python train.py --n_layer=14 --d_model=128 --n_head=4 --n_kv_head=4 --head_dim=32 --d_mlp=448 --vocab_size=8192 --activation="tanh_gelu" --norm="layernorm" --norm_place="pre" --norm_eps=1e-05 --positions="learned" --qk_norm=false --attn_scale=0.177 --bias="all" --tie_embeddings=true --parallel_block=false --init="normal" --init_std_qkv=0.0575 --init_std_o=0.0 --init_std_up=0.0575 --init_std_down=0.0 --optimizer="soap_variant" --lr=0.00457 --beta1=0.95 --beta2=0.95 --weight_decay=0.054 --lr_head=0.00398 --grad_clip=2.0 --warmup_steps=200 --schedule="wsd" --decay_fraction=0.606 --decay_shape="linear" --final_lr_fraction=0.02 --batch_tokens=[16384, 32768, 49152] --seq_len=256 --doc_mask=false --train_tokens=141400000 --steps=4555 --dataset="wikipedia_en"
Each number is 128 + 32 x the weight over its row's rms, rounded and kept within 0 to 255. Layers, rows and columns count from 0. The size above them is the row's rms in percent of the matrix's.

# layer 6 MLP up, 448x128, rms 0.176, rows 0-104, columns 64-127
size [ 99 118  96 107 101 102  94 109 105 104  93 103  93  94  95 114 103 120 105 101 101  88 111 103  98 104 104  90  96  99 100 110  89  88  90  97 107  92  91  97  85  96  93 101 109  93  90 108 100 102  89  94 101  89  98  99  88  92 131 113  91 115  98 109 103 100 103 104  94  94  96 100 108 109 100 106  95 106  89  90 101 102  99 104 103  91 103  98  91  72 103 117 108  96  97  93 117 109  87 116 107  95 119 107 102]
[[ 69  84 105 159 114 134 145 175 131 194  87 130 137  96  76  94 128 181 110 115 139  93 128 166 117  74 101 113 159 108  74 134 140 102 100 122 174 188 154 143  92 127 150 147 105  86 155  81 128 147 115 146  88 178 193  95 109 149 149 183 153 134 133  90]
 [176 135 156 112 144 120 191 148  59 125 176 109 135 192  94 155 112 117 162 130  96 138 130  93  69  97 158  86 110 124 132 131 157 109  90  98 153 108 184 189 157  76 168 130 161 187  59 106 155  89 156 112 101 113 100 139 152 111 130 137 171  93 100 136]
 [153  91 158 120 113  70 138 103 134 156 119 153 141 110 119 129 100 105 106  85  78 148 143 116 139  86 161 146  84 171 130 115 170 176 135 102 130 154 136 146 110 184 156 132  93 178 132 169 213 138 101  86 102 122 164 210 163  97 106 153 127  95 121  55]
 [202 187 117 167 127 166 151 131 109 163 117 115 168 138 146  75  78 171 132 123 145 133  86 129  65 133 159 142 103 169 177 142  91  87 113 136 118 137 145 118 143  83 121 188 173 134 117 103 113 112 120 105 112 105 101  87 148 107 159  87 141 104 185 178]
 [116 139  67 124 104 128 140 117  41 111  90 159 112 143 141 110 134 145 107 137 122  93 171 196 126 122  66  93  96 138 107 153  98 152  66 115 116 145 106 110 102  72 132 105 110 144 179 142 100 155 177  90 141 167  38 138 169 146  89 126 169 123 113 143]
 [155 117  94  71 149 132  82 124 110 137 127 164 105 112 142 143 116 137 150 113 152  50 103 151 193  87 144 164 103 127 108 107 138  98 120  39 112 146 113 131 170 101 117 148 168 135 116  94 124  96 186  71 154 132 181 123 159 175 154 106 183 121 115  93]
 [203 153  82 122 129 167 132 170 120 171 111 112 102  96 165 111 196 167 132  85  99  77 109 128  70  97  90 109  56 121 103 156 126 140  90 112 140 171 103 118 173 138 127 122 132 112 132 111 133 183  81 104 143 206 105 124 115 125 141 118 140  60 144 142]
 [173 110 120 139 217  79 136  89 122 190 127 131  84 122 109 124 154 140 116 130 111  95 107 103 131 117 207 148 120 118 181 111 119 119 103 154 127 120 116 128 189 137  50  92 119 120 172 143 142 148 123 170 116 110  95 119 127 164 154 144 174  77  99 146]
 [178 119 140 150 118 191 142  72 177 145 187 104 119 122 147 116 131  82 149  64 121 179 140 174 119 127 170 121 153 133 110 143  63 103 130 121 185 128  65 188 118 160  97 126 131 121 169  72 113 112  86 146 171  98 144 111  84 162  90 126 144 126 143 199]
 [146 129 103  94 118 124 121 131 142 139 170 225 108 100 135 186 149 149 151 104 132 133 219 163 120 105 155 155  82 153 126 115 152 106 102 118 165 109 149  77 128 103 161 160  47 153 110 134 137  99  99 129 147  97 104 163 136 108 100 131 165 160 133  67]
 [124 110 169 152 123 156 133 154 167 123 147 134 139  33 127 133 173 108 119 146 178 132 127  92 149 131 187  98 183 111 162 169 101 105 120 105 118 176 107 107 127 151 147 165 105 141 110  89 117 151 119 134  48 179 178 125 122 111 134 115 137  66 167 128]
 [131 150 139 129  91 141 102  72  95 132 156 109 182 103 128 161  80 121 101  99 129 160 112 194  85  86 113 201 118 151 129 119 146 132  55 174  87 171  92 136 149 123 164 145 110 135 162 177 151 155 166  57  65 127 103  83  95  79  57  71 168 132  80 149]
 [124 135 169 131 200 140 155 136 132  93 178 121 135 164 127 117 100 126 106 128  86 132 150 125 159  93 184  93 147 156 121 166 107 164 143 112 152  90 179 176  81 149 146 117 134 141 122 204 154  65 138  81 124 143 184  68 108 101 178 120 134  87 167 139]
 [119 109 155 105 111 197 180 135 122 177 134  78 151 113 142 116 123 118 148 117 111  90 157  99 168  73 137  64 146 141 140 135 140 156 143  62 132 146  95 129  93  99  61  90  69 104 188 125 151 122 175 117 150 139 185 118 157 129 161 155 118 123 154  74]
 [123 179  88 120 125 178 106 117 105 166  70 154 161 120 157  87 122 163 126 111  94 136 138 178  99 187 141 199  98 171 116 165 168 132 154 102 124 118  94 149 184 163 161 125  90  65 147 113 103 123 178 101 137  77 133 165  75 141 167 127 141 163 100 135]
 [116 162 163 132 154 181 134 129 126 103 106  55 128 152 146 131 171 125 203 118  91  90 104  79 148 123 185  93 124 193 104 107 181 178 140 142  68 130  91 131 115 103  90 102 107 134 147  67 177 123 123 113 167 113 132 108 135 135 138  49  96 149  95 116]
 [148  96 177 106 192 120 168 152  98  74  62 124  94 130 139 114 146  87 105 154 114 147 154 132 151 160 130 183  81 123 108 126 114 184  95 135  87 118 126  94 142  92 112 144 154 167 121 109 156 101 132 144 121 126 139 129 187  87 155 162 175 152 133 143]
 [109  96 106 143 149 118 154 108  87 138 101  76 119 199 143 106 112 159  67  51 138  55 134 147 135  92 141  77  99 185 121 115 165 139 120  39 130 122 110 146 112  94 131  75 124 142 128  88 164 107 120  99 101 118 116 169 149 137 124 128  99 132 139 160]
 [202 144  68 115 165  72 163 130 135  84 123 131 164 150  93 147 110 179 131 110 148 134 104 122  86 139 105 132 149 154 122 136 141  84 111 120 101 172 127  94 104  64 129 144 134 125 172 193 135 122 133 135  51 156 165 134 126  83 169 191 143  74 122 136]
 [164 137 114 109 113  81 130 138 134 174 127 133 121 108 106 143 107 117 137 103 122 102  77 131 114 118 155 134 152 116 112  80 101 109 183  81 156 114 120 109 233 116 129 115 129  68 109 165 112 106  81 137 136 123 123 127 107 141 103  91 180 117  67  76]
 [118 151  91 105 135 154 144 138  96 175 166  79 142 177  98 134  48  91  54  91  84  93 154 130  79 131 122  38 129 180 177 125 126 174 172 112 110  96 125 140 109 139  88 129  91 137 176 113 194 139 169 178 104 105 141 149 127  95  93 115 127 133 108 159]
 [116 172 107 187 120 123  95 164 111 109 111 129  62 134 169 127 204 134 177 132  92 163 109 182 123 119 139 208 113 110  97 187  90 174  89 116 202  92  64 130 146 149 132 148 119 147 135  93 117 123  85 105  98 156 154  91 155 164 126 150 156 163  69  99]
 [118  53 197  81 180  93 116 156 153 114 176  81 129  87 152 180 158 111  96 147 130 159 141 149 102 105 123 134 134 127 144 128 145 142 144  77 127 161 150 144 116 132 171 150 101 128 166 158 131 144 156 148  24 111  54 136 118  90 105 145 115 154 154 109]
 [105  91  95 138 104 135  77 101  69 124  88 115 153 159 168 126 144 144 128 181  94 118 215 131 110 144 114 109 126  95  46 169 106 217  67 130 112 113 130 158 160  72 146 126 134 150 119  90 147 116 106 100 100 191 137 176 114 167 141 146 114 172 166 108]
 [171 114 145 124 177 103 115 120 112 122 152 103 144 145  90  85  74 138 143 147 138  77 139 106  98 125 173 209 131 184 162 134 115 148 117 138  79 175 161 159  87 118 142 121 106 227 111 118  80 162 112 170 108 146 193 130 118 163  92 161 164 135  82  82]
 [134  94  86 116 117  81 138 147 103 137 112  97 138 127 122 145 185  91 154  82 126 176 125 141 140 147 133 102 153 177 158  87 135  97 148  54 152 163 188 118  97 105  79  52 158 124 157 126 114 126 122 118 103 129 164 149 211 108 149 153 128  35  66  79]
 [109 128 124 138 150 124 127  52 117 142 152 197 138  64 141 119 134 123 117 116 135 151  97 114 246 104 153 133  76 148 143 202 123 166 153 153 167 143 141  94  64 162 124  86 164 150 163 162 129 167 132 144 157 131 137  55 118 180  90  52 200 151 111 116]
 [158  87 127 124 117 137  95 108 137 115 143 109 109 138 144 136 124 157 153 181 108 160 170 122  41 163 166 164 103 103 177 128  96 105  83 203 196 171 109 155 138 186 127 108 181 147  95 185 109 128  77 117  91 162 168 100  80 143 175 116 152  99  83 161]
 [109 148 112 140 139  89  85 101 123  97 121 132 107 124 126 120  96 126 172 130 111 199 106 127  91 180 155 155  72 134 104 186 110 142 142 129 163  93 160 141  65 129 202 172 109 138 132 131  91 148 215 130  79 139 166 172 152 167 154 145  91 110 135  92]
 [182  40 108  93 140 145 163 108 160  51 129 151  76 121 130 151 113 111 166 189 150 130  96  86 161 123 123 121 114 144  94 154 116 139 126 142 150 109 100 126 141 114 145 129 132 133 110 121 105 136 130 169 147 173 152 102 155 167 137 137 164 101 127 156]
 [114 198  91  52 138 100 109 200 134 127 125 121 114  89 108  80 134 139 102 165 175 110  87 119 141  86 146 111 156 141  75 118 172  95 130 102 159 125 128 145  96  55 156 187 185 138 124 124 122 109 113 155 159 155 141 154 184 180  81 122 148  82 161 123]
 [ 84 210 107 116 180 124 142 176 130 146 143 140 114  87 139 112  48 159 108 134 139 118 125  74  59 119 135 161 131  94 163 169 204  97 146 153 123 162 101 130 127 129 170 143 173 144 154  90 110 135 189 125  88 137 148  73  43  96 124  92 163 177 174 127]
 [190 192 137 126 133 129 132 177 141 132  92  95 150 113 179 131  94 139  96  98 112 108 103 181 159 162 180 121 151 129 172 114 150 140 170 167  87 129 155  41  70 170 118 104 136 128  95 128 178 153 191 102 117 139 144 149 136 142 125 129 112  68  97  99]
 [157 132 129 126 104 124 155  67  98 149 116  36 100 130 178 165 112 140 133 132  90 115 180 178  91  62 160 127 181 151 141 179  93 152 159 182 202  90 121 154 133 162 142  99 154 102  94 148 123  93 140  82 109 139  91 121 111 144 113 117 120 146 135 157]
 [111 142 115 205 147  77 151 151 109 177 127  99 140  84 108 140 126 182  59 120  95  97 148 140 105 127 110 100 133 164 122 129 196 156 205 137  89 177 155 183  97 172 118 167 103 131 146 171 166 100  99 106 124 136 110 125 129 123 211 117 121 115  87 151]
 [143 174 120 154 170  95 123 117 138 152 146 149  96  97 113  88 120 108 165 106  94 118  49 128 201  88 119 151 128  69 134 143 136 104 136 147 167 121 109 121 139 182 171 142 106  98 174 183 107 140 150 136 143 117 196  61  99 185 134 136 171 125 163 175]
 [119 145 131 144 112 136 130 107  86  86 111 145 115 135 114  99 202 136 146  86 128  77 104 100 179 123 171 115 143 152 113  56 149  94 112  79 127 143 148 167 130 118 155 189  68 162 137  72 141  78  56 166  91  91 124 114 147 164 114 150  46 115 120 112]
 [151 102 198 115 107  72 120 108 125 118  54 100 118 154 148 113 180 107 123 108 161 139 148  69  71 122 111  70 140 132 106 113 166 155 165  84 131 117 162 182 156 166 126 120 143  77 143 138 157 106 125 164  92 104 176 142 101 116 131  83 114 159  97  72]
 [138 187 104 164 112 128 114 120 126 140 118 139 134 157 230  99 125 127  56 109 170 135 130 103 106  98 132 167  71 124 119 160 181 127  76 170 209 114  62 121 149 124 162 139  88 119 139 151 123 107 178 111 150 131  75  82 149  41 150 108 162 108 135 156]
 [120 170 121 153 106 129  69  88  97 155 112  96  93  72 133 133  75  83 130 127 118 135 169 141 157  88 155  66 120 110 156 154 127  96 115  97 138  77  94 172 151  79 140 139 107  85 139  99 109  75 170 124 121 128 113 136 126 145  96 161 185 145 175 190]
 [180 143 126  57 128 119 136 105 157  77 132 175 146  97  97 158 133 138 126 126 119 144 157 149  76 119 135  77  82  83 179 131 208 153 101 136  83 122 174 142 155 106 178 125 156  99 159 182 128  87 117 112 112 118 120  57 116 114 153 143 147  82 110 101]
 [146 156 125 123 123 139  88 143  65  95 166 170 183 102 101 123 128 120 151 155 116 100 168 124 181 216 142 167 144  82 167 110 169 150 171 112 120 147 126  92 129 113 169 145 135 170  96 161  75  95 175  95 137 106 154 118 115 118 117 172 138 187 132 134]
 [135 136  97 164 213 169 138 127  98 163  85  76 130 202 146 121 197 146 148  90  93  90 113 121 104 134 138 123 104 112 124 118 113 103 111 135 142 144 101 159 154 187 171 138  69 107 193 111 131  96 195 141  90 105 118  50 160 163 113 132  70 134 133 108]
 [106 164  29 113 178 143 147  66  65 137 148 110 120 130 121 122 138 217  91 197 131 129 112  91 124 136 141 140 155 133 126 100  85 104  54 129 171 153 138 137 176  59 134 145 129 170 153 164 124 153 129 120 126 122 140 136  97 117 110 124  79 104 131 116]
 [ 99 145 110 145 131 122 103 136 164 116 150 122 149 118 119 182 146 147 130 155  96 144 110 172 138  91 160  93 128 118 162 147 111 143  90  90 179 129  36 158 144  80 114  51 172 116 140 137  58 106 149 174 179 148 144 124  94 129  64 122 149 119 136 127]
 [148  27 177 109 128 173 135 135  79  99 143 115 166 148 149 149 133  98 118 100 121 130 132  89 134 132  95 130 174 209 103 154 153  79 151 124 138 117 130 145 168 142 132 158 103 142 158 169 117  89 157 149  96 112 111 163 131 195  96 192 155 129  86 151]
 [153 158 168 113  85  65  97 101 113 166 131 140 189  90 149  60 148  99 144 159 103 136 136 171 148 109  76 116 137 124 124 140 108 191 108 126 157 173 120 138 127 108 215  92  95 141  99 181 120 164 131 173 125 112 117 113 153 117 116 151 106 165  95 121]
 [138 149 119 132 115 105 107 124 101 112  83  70 107 125 177 195 186 130 153 146 163 164 179 194 145  79 114 116 128 138 121 116 155  68 114  99 161 139 134  98 123  98 191 162 115 100 104 106  79 123 127 149 122 128  98 151  86 143  96 145 121 138 152  93]
 [113 111 101 147 124 121 167 166 159 130 154 103 146 116 168 122  90 102 132 146 114 128 171 117 149 133 100 116 147 159 164 142 133 100 151 175 138 155  78 117 151  89 117  80 126 142  66 125 145 115  92 134 156 212  94 123 171  99 140 103 171 183 120 132]
 [122 100  97 163 106 123  94 105 135 159 185  87  95 109 137 107  88 159  97 121 137 129 173 100 108 121 126 101  88 152  70 111 140 142 102 163 142 115 110 154 127 100 125 130  23 108  94 164 149  68 106 150  89 153 105 173 136  88 165 136 166 151  99 146]
 [ 85  90  64 147 132 137 164 116 169 143  42  87 170 137 119 123 125 186 161 129 143  97  80 169 151 135 179 110 129 103 128 116 127 145 134 153 110 151 198 136 135 137 146 128 147 118 116  98 163 144 107 111 110 170 132  72 100 103  83 163 108 138 155  99]
 [137  73  94  61 109 152 150 159 157 159 100 162 160 146 162 116  95 112 176 139 152 145 183 159  95  34 122 185  85 131 117 174 143 124  92 109 120 157  94 179 151  83  81 158 209 148 184 158 153 116 124 106 128 145 119 124  90 107  68 173  94  83  78 165]
 [109  88  68 160 121 123 123 123 135 148 174  52 143 119 151 126  88 102 175 171 113 105 141 168 142 184 106 146 148 154 213 115 138 116 147 108 197  70  73 173 163 142  56  87 118 141 159 172 143 124 120  83 106 119 150 105 158 178 132 104 164 128 148 139]
 [177 153 162 118 149 154 130 102 105  90 100 175  95 124 136 116 160 132  81 114  53 128 131 167  86 124 190 110 169 141  97 110 122 118 159 156 146 134 120 131 135 106  94 116 150 153 116 120 161 139 123 129 161 147 157 121 100 119 126 120  74  99 168 132]
 [163 158  87 121 167 122 135 109 107 173 187 168 154  85  77 105  86 176 136 100  81  76  85 125 199 186  99  95 111 121 103 119 147 127 136 132 108  98 132  29 116  99 103 128 174 162 119  77 120 122 130 114 140 130 119 112 124  99  98  93 137  87 157 146]
 [134 110 136 137 103 148 136  79 109  87 126 125 150 130 100 140 182 147 184  99 191 156 130  60 134 189 166  95 132 186 122  85 152 137 157 209 112 123 126 140 162  84 100 163 106 129 107 137 142 145 152 155 166  92 152 119 126 115 101 168 151 155 110 132]
 [179  76 168 106 102 145 130 153 146  34 137 112 127 101 186 155 186 102 150 101  82 126 127 162  95 126 150 115 154 214 128 197 145 155 144 134 167 169 136 126 158  97  78 166  57 122 126 136 150 120  94 150  78 144  69 150 111  60 148 165 147 156 115 156]
 [ 98 145 122  80 130 183 120 155 143 109 152 169 165 100 128  33 193 125 150 137  58  59 130 187 129 153 124 139 153  91 137 177 110 118 133 120 160 125 110  99 102 102 119 113 132 117 125 160 126  88 161 139 143 153 165  63 111 169  99 148 124  97  83 146]
 [119 121  66 120 143 139 145 116 112 105 173 127 131  93 163 145  80 116 102  96 105 102 194 151  99  97 172 151 162  65 117 156 148 178 123  81 158 139 153 112 105 121 126 105 143 111 164 149 142 166 123  71 107 168 158 124 118 106 166  87 149 161 131  46]
 [150 155 149 160  99 137 133 152  91 169 178 143  79 146 127  99 164 106 131 103 103 116 149 170 144  69 109 110 164 153 161 109 183 165  55 228 137 150 174 140 124 159 143  82 122 159 181 138 135 126 175 164  77 147 122  56 119 139 130 136 173 123 117 164]
 [140  95 119 130 216 128 185 166 107 130 148 132 127 154 117  96 136 111 181 100 129  77 112 148 138 143 156 126 196 167 165 207  77  99 150 126 115 151 144 153  82 120 117 134 132  98 141 131  90 124 132 119 121 145  75 119 116 118 104 184 141 139 175 196]
 [153 150 126 103 150 103 138  93 139  93 102 126 142 152 146 102 169  99 136 175 122 132  88 100 198 110 134 110 154 137  51 119  93 171 101  42 123 105 130 110 162 166 126 111  72 138 175  88 121 207 157 107  95 111 193 160  89 152 120 176 129 139 187 168]
 [164 149 149 115 160 147 114 177 131 119 151 188 118  82 143 105 119 171 130 107  97 173 197 107 124 132 107 188 200 147 157 132 108 183 183 184 179 112 189 146 172 116  60 118 127 126 113 160 148 134 124 108 101 118 161 128 156  91 137 122 103 105  77 107]
 [110 118 156 140  69 136  77 160 107  93 179 181 170 119 134 122  68 101 189 129 129 144 141 124  92 151 147 115  67 134 136 111 131 173  69 113 116 133  67 120 139 195 143 152 111 163  95  97 155  99 119 159 132 149 113 108  80  79 122 102 145  98 102 138]
 [150  45 131 160 124 104  86 167 125 152 136 131 103 156 149 149  87 147 150  77 111 128 102 103 127 113  84 143 146 125 119 160  52 117 139 160 118 124  93 154  71 123 235 188 111 166 118 101 157 129 119 168  47 142 115 158 106 166 164 132 137 155 150 185]
 [120 121 157  80 170 169  90 120 128 104  92 170 144  93 118 243  53 179 122 137 122 124  92 111 198 109 102 144 118 132 112 144 147 119 177  75 116  73 130 130 120  93 190 101  98 155 142 164 162  88 123 141 132 150 157 127 117 142 133 121  56 132 137  84]
 [100 141 162 125  85  86  85 143  91 196 140 120 181 152 120 126  62 193 128 100 112 102 163 139 143 157 106 155 187 108 116 113  76 179 119 112 158 142  96  82 114 139 136  95 101 112 118  95 133 133  66 122  65  81 105 133 143 121 161 158 122 141  70 111]
 [160 170 164  83 157 124 156 109 148  94 121 165 135 126  84 149 138  95 146 104  84 173 138 166  70 125 157 126 131 178  88 160 163 104  80  79 142 135 109 126  92 103  90 158 117 165 102 114 135 164 186 159 136 152 164 134 142 162  70 131  82 119 120 115]
 [137 159 172 191 180 116 112  89 130 181 159  82 134 116 160  75 112 117  79  82 108  84  81  83 161 194 126 118 171 126 110 122 150 123 137 138 126 134 121 178 151  89 135 172 142 111 100 125 129 121 126 137 124 126 155 181  85  73 113 133  92  87 157  95]
 [166  98 162  96 127 122 169 134 138 122 137 154 142 116 102 129 137 124 142 128 165  50 119 161 112 101 160 144 116 162 185 112 148 128 127  78  74 161 119  68 145 114 138 116  94 131 160 139 125 104 131 210 141 198 183 204 149 133  99 150 174  90 115 149]
 [143 100 164  90 105 174 213 104 152 101 139 120 113 166 172  94 201 125 186 156 110 131 176 174 159 129  49 135 151 152  89 139 141  97 139 132 107 110  67 154  47 159 115 155 103 118 123 102 138 129 134  76 125 172 169  95  87 116  83 191 129  62  65 159]
 [ 87 150 119  85  82  89 121  91  44 113 119 103  95 135 171  71 151  99  41 118 141  71 140 144  89 114 145  98  91  93 134 160 140 137 138 131 129 123 126 156 118 148 118 141 132 139 139  82 148 123  98 130 158  72 165 156 122 161 102 131 141 117 110  93]
 [165  81 128 135 124 218 131  92 185 114 125 184 174 151 141 160 138  68 139 112 136 120 169 171  68 111 203 115 149 125  76 122 164 120 169 101 123 146 181 158 116 150 140  94 171 141 112  75 108  48  98 117 124 101 170 123  87  66 128  86 116 139 128 119]
 [143  73 145 104 150 133 146 124  63 138  48 128  96 134 154 113 121 144 131 169  83 114 102  94 132 168 136  90 174 113 117  70 187 156 154 124 136 150 142 123 134 117 108  72 186 158  73 103  98 136 138 124 126  98 212 153 136 148 166 165 128 167 100  88]
 [178  91 129 102 126 107 146 102 117  67 140 144  93 129 176 173 163 221 148 118 169 162 130 138 131 141 126 138  76 163 154 112 142 169  63 103  87 114 127  75 130 141 134 142 152 141 143 128 204 109 106 159 121 139  95  73 140 128  87  82 125 115 125 164]
 [ 92 184 112  79 159  89 114 114 106 117 177 192 101 120 147  88 127 183 105  51 156 117 141 165 168 181 108  71 213 111 119 111 101  89 113 127  95 162 110 132 128 108  89  87  86 103 142 103  84  86 137 137  94 106 160 107 136  73 140 148 157 157 114 131]
 [151 145 126 147 167 175  86  97 163 119 148 156 164 109 112 156 146  90 125 120 105  90  73 161 145 106 105 148  85 179 128 155 157 174 140 219  84 108 167 127 215 133 141 133 123 161 146 126 123 109 120  72  71 137 150 139 125 145 109 106 142 124 140  46]
 [211 156 115 125 101 101 128 133 106 151 138 122  89 150 116 164  92 121  79 147 111 148 135 112 138  84 162 112  77 150 119 159 156 140 132 168 135  77 144 113 159 123 135 102 103 131  75 102 149 141 128 111 107 125  83 132 149 108 125 167 143  89  98 135]
 [121  64 156  91  95 105 120 109 144 171 149 138  87 136 135 188 115 155 101 121 151 126 188 107  59 102 155  94 142  87 114 119 108 115 113 160 115 126  97 111  97 141 160 170 144 145 108 120  94 191 117 108 138 143 154 130 120 165 146  97 106 105 123 111]
 [179 146 147 119 135 125 118 137 170  89 170 145 119  84 105 160  81 120  88 119 166 122 176  82 127  91 132  92 148  89 185 120 118  93 155 135 117 122 138 136 168 131 138 136 126 147  68  52 166  64 207 110 113 110 151 111  99 134  88 146 111 133  90 149]
 [157 108  87 141 119 111  80 154 131 191 138  78 174  74 192  60 144 147 152 155 116 109 113 177  45  88 137 167 161 124 142  77 135 162 160 112 129 116 132 128 173 109 141 166 159  90 112  70 103 102 107 167 138 127  99 165 105  81 150 133 148  94 112 134]
 [127 166 121 152 121 129 131 123 171  96 104  90 164  93 145 171 106 129 127 111 100 145 157 171 124 141  98 192 171 112 175  85 136 140 165  68 147  69 135 194 118 108 143  40 101 132 126 110  59 131 147 106 195 115 139 129  71 145 131 114 103 187 145 119]
 [ 92 135 115 122 105 192  95 121 135 204 177 139 141 137 138  88 161 124 200 112  44  65 199 152  87 163 102 174 104 182  94 140 139 131 151 123 111 103 130 116 103 106 128  95 106 118 117  92  83 115  92 131 159 164 178  99  79 113 121 111 129 128 107 159]
 [132 113 114  72  89 161 110 111  94 111 108 109 155 160  94 148 188 153 187 113 132 182 107 165 143 169 139 158  96 118 127 179 161 178 195 149 151 175  86 120 161 175 133 221  62 160 136 174 146 154 114 117 100 100  81 146  86 145 122 132 158 103 118 198]
 [152 156  90 149 151 146 116 155 120 165 148 122 196 119 154 130 129 220  96 132 115 138  83 100 130 128 104 167  68 146 170 166 152 141 135 139 148 146 111 170 174  56 161 132 122 101 158 141 128 152 157 121  58 142  98 106 123 148 114 112 130 157 136 182]
 [ 93  53 122 114 112 134 124 178  65 113  98 117 150  77 165  94 137  88  92  97  89 108  86  91  84 174 131  82 153 153 124 134 176 146 121  88 115 114 129 165 138 187 121 132 168 187 171 102 157  86 162 128 117 177 129 165 108 132  90 112 115  68 128 122]
 [147  81 138 133 102 185 124 141 126 147 153 122 154 152  52 125 138 139 145 111 103 146 109 131 159  81 112 108 159 152 140 177 119  78 170  85 146  98  42 119 119 123 107  93 144 135 113 108 116 149  60 124 103  81 147 138 147 153 139 117 158 146 171 192]
 [171 138 130 150 160 115 185 106 133 150 168  94 100  92 118 134  71 118 116 149 134 150 112 169 133 114 132  89 153 189 141 209  76 189 142 195  89 106 124 151 132 133 141  97 123 124 143 100 123 148 161  76  85 114  78 133  85 150 147 158  85 133 143 132]
 [139  88 155 191 161 148 112  90 147  96 147  84 130 107 120 148 133  90 112 144  79  63 175 159  48  84 171 172 124 127 107 131 135 155 144 100 159 100  96  99 158 149 176 171 119 179 147 126  90 129  79 128  74 192 158 162  62  99  87 109 130 105 150 151]
 [138 136  82 148 116 138 108 111 125 162 154  53 108  79 156  81  95 142 123 115 122 163 128 151  90  79 182 141 110 160 144 143 104 153 152 151 177 134 155 139 127 145 141 184 146 109 142 115 180 101 133 110 129  99 132 163 162 121 145 188 113  99 148  89]
 [155 167  99 162 147 123 148 126 159 188 148 140 136 126  92 150 142 157 154 166 146 128  90 123 129 117  87  89 139 156 110 155 113 104 125  63 128 167  76 165 129  93  98 162 174 113 203 107 122 144 145 120  76 109 150  88 139 140 148  88 122 163  52 132]
 [102 135  64 131 128  40 161 122 162 105 132 165 138 152  53  74  97 155 123  30  69 164 164 127 114  95 122 118 160 133  87 186 134 133 167  98 137 167 120 112 124 142 148 121 172 131  91 147 145 143 153 130 160 153 167 157 145 107 168 117 170  93 144 147]
 [126 131 102 131 136 125  85 128 155 141 137 140 138  84 129 147 147 117 161 128 162 113  96 122 168 113 107 199 127 110  20 103 124 137  95 112  82 168  97 100 135 161 192 144 168 141 112 151 137 110 101 101 172  93 120 159 122 173 122 177 138 121 127 195]
 [147 103 132 124 177 138 203 151 128 114 131 120 121 158 162  71 140 105  82 196 115  95 221 168 157 143 187 156 151 117 189 123 121 174 124  82 138 117 105 139 190 115 150 156 134 167 108 118 120 114 123 120 138 168 131 116  80 131 130 107 166 161 134 105]
 [148 164 148 163 125 129 127 136 140 116 131 149 153 141 128 161 174 166 132 167 105 115 194 113 125 114  97 139 126 130 146  79 101  88 132 133  79 149 114  86 137  89 126  63 177 118 138 153 159 162  63  88 113 141 164  76 140 137 110  90 150 173 126 148]
 [114 177 137  83 109  71 162 128 118 124 146 158  85 114  38 192 118 166  81 155 117  82 117 140 176 138 130 110 140 144 100 176 156 150 141  90 126  96 130 121 128  97 159 122 112 133 163 140 138 169 144 145 125  87 100 131  79  74 132 155 180 187 134 114]
 [115 121 154  92 119 133 131 126 147 131 107 164 153  72 146  92 152 136  78 185 129 124 170  93 136 141 129 159 120 117 157  67 103 120  91  97  63 157 102  74 146 106 159 112 162 117  97 102 136  59 110  68 150 139 130 128 147 158 123 170 184  71 148  95]
 [171  92 122 139  97 122  84 156 137 127 133 128 164 148 118 123  73 151 126 117  69 149 147  81  40 109 155  78 152 121 148 184 105 100 155 124 144 156 107 174 143  97 135  67 139 117 122 110 127 128 187 102  74 178 139 131  89  92 171 145  91 108 114 122]
 [142 106  64 110 128 117 179 148 119 141 160 179  38 130 104 182 120 118  99 102 120  97 134 159 169 179 122 132 120 101 142 101  94 108 117  68  94 163 152 138 142 139  90  97 113 175  88 105 143 121  74 159 127 121 178 144 113 145  87 108  85  89 147 115]
 [149 148 145 130 168 118 128 119 150  64 101 205 106  96 100 128 130 128  70 113 135 165 159 119 147  98 153 117 140 171 174 124 168 139 151 173 109  97 139 199 133 108 122 101 151 113 150 171 151  99 135  91 101 110 170 140 122 133 122  91 145 110 108 154]
 [199  96 142  80 162 118 122 173 113 110 202 145 199 104  98 124 177 121 140 181 100 139  87  97 134 179 106 101 144  89 128 139 142 143 123  70 126 117 147 121 125 109  95 140  72 172 181 122 101 122 160 164 107 110 110 152 128 100 127 193  95 143 123 103]
 [139 170 120 141 156 161 150 108 127  87  76 188 135 128 150 109 167 169 137  94 107 146 129 152 157 143  45 162 177 112 104 161 118 102 120 169 150 119 104 117 133  90 135 158 140 116 157 107  92  97 114 127 149 128 111 117 111  99 157 167 137  90 180 224]
 [162 139 110 148  94 131 145  84 102 104 110 139 156  92 168  94 169 206 110 135 110 126  48 126 143 189 142  93 117 158 155 108 116 164  91 150 107 115  77 104 111 142 154 111 139  94 113 114 157 134 161 188 152 152 111 151  62 112 145 151  89 127 156 141]
 [148 157 146 138  79 102  91 117 107 159 155  94 163 171 113 163 129 136  81 127 127 121 194 127 154  99 194  40 153  79 110 138 140 134 149  91 145 141 172 132 128  65 107 121 187 174  72 111 106 142 124 103  95 118 170 138 119 151 123 139 144 138 147 174]
 [112 138 159 110 127 115  98 153  70 112 154 128 122 197 113 120  50 162 142 117  85 112 139 149 106  72 178 137 117 142 141 133  75 109 119  96 179 105 131 212 119  86 128 189 120 161 119 104 161 141 143  86  84 120 124  99 147 130  98 105 135 126  62 147]]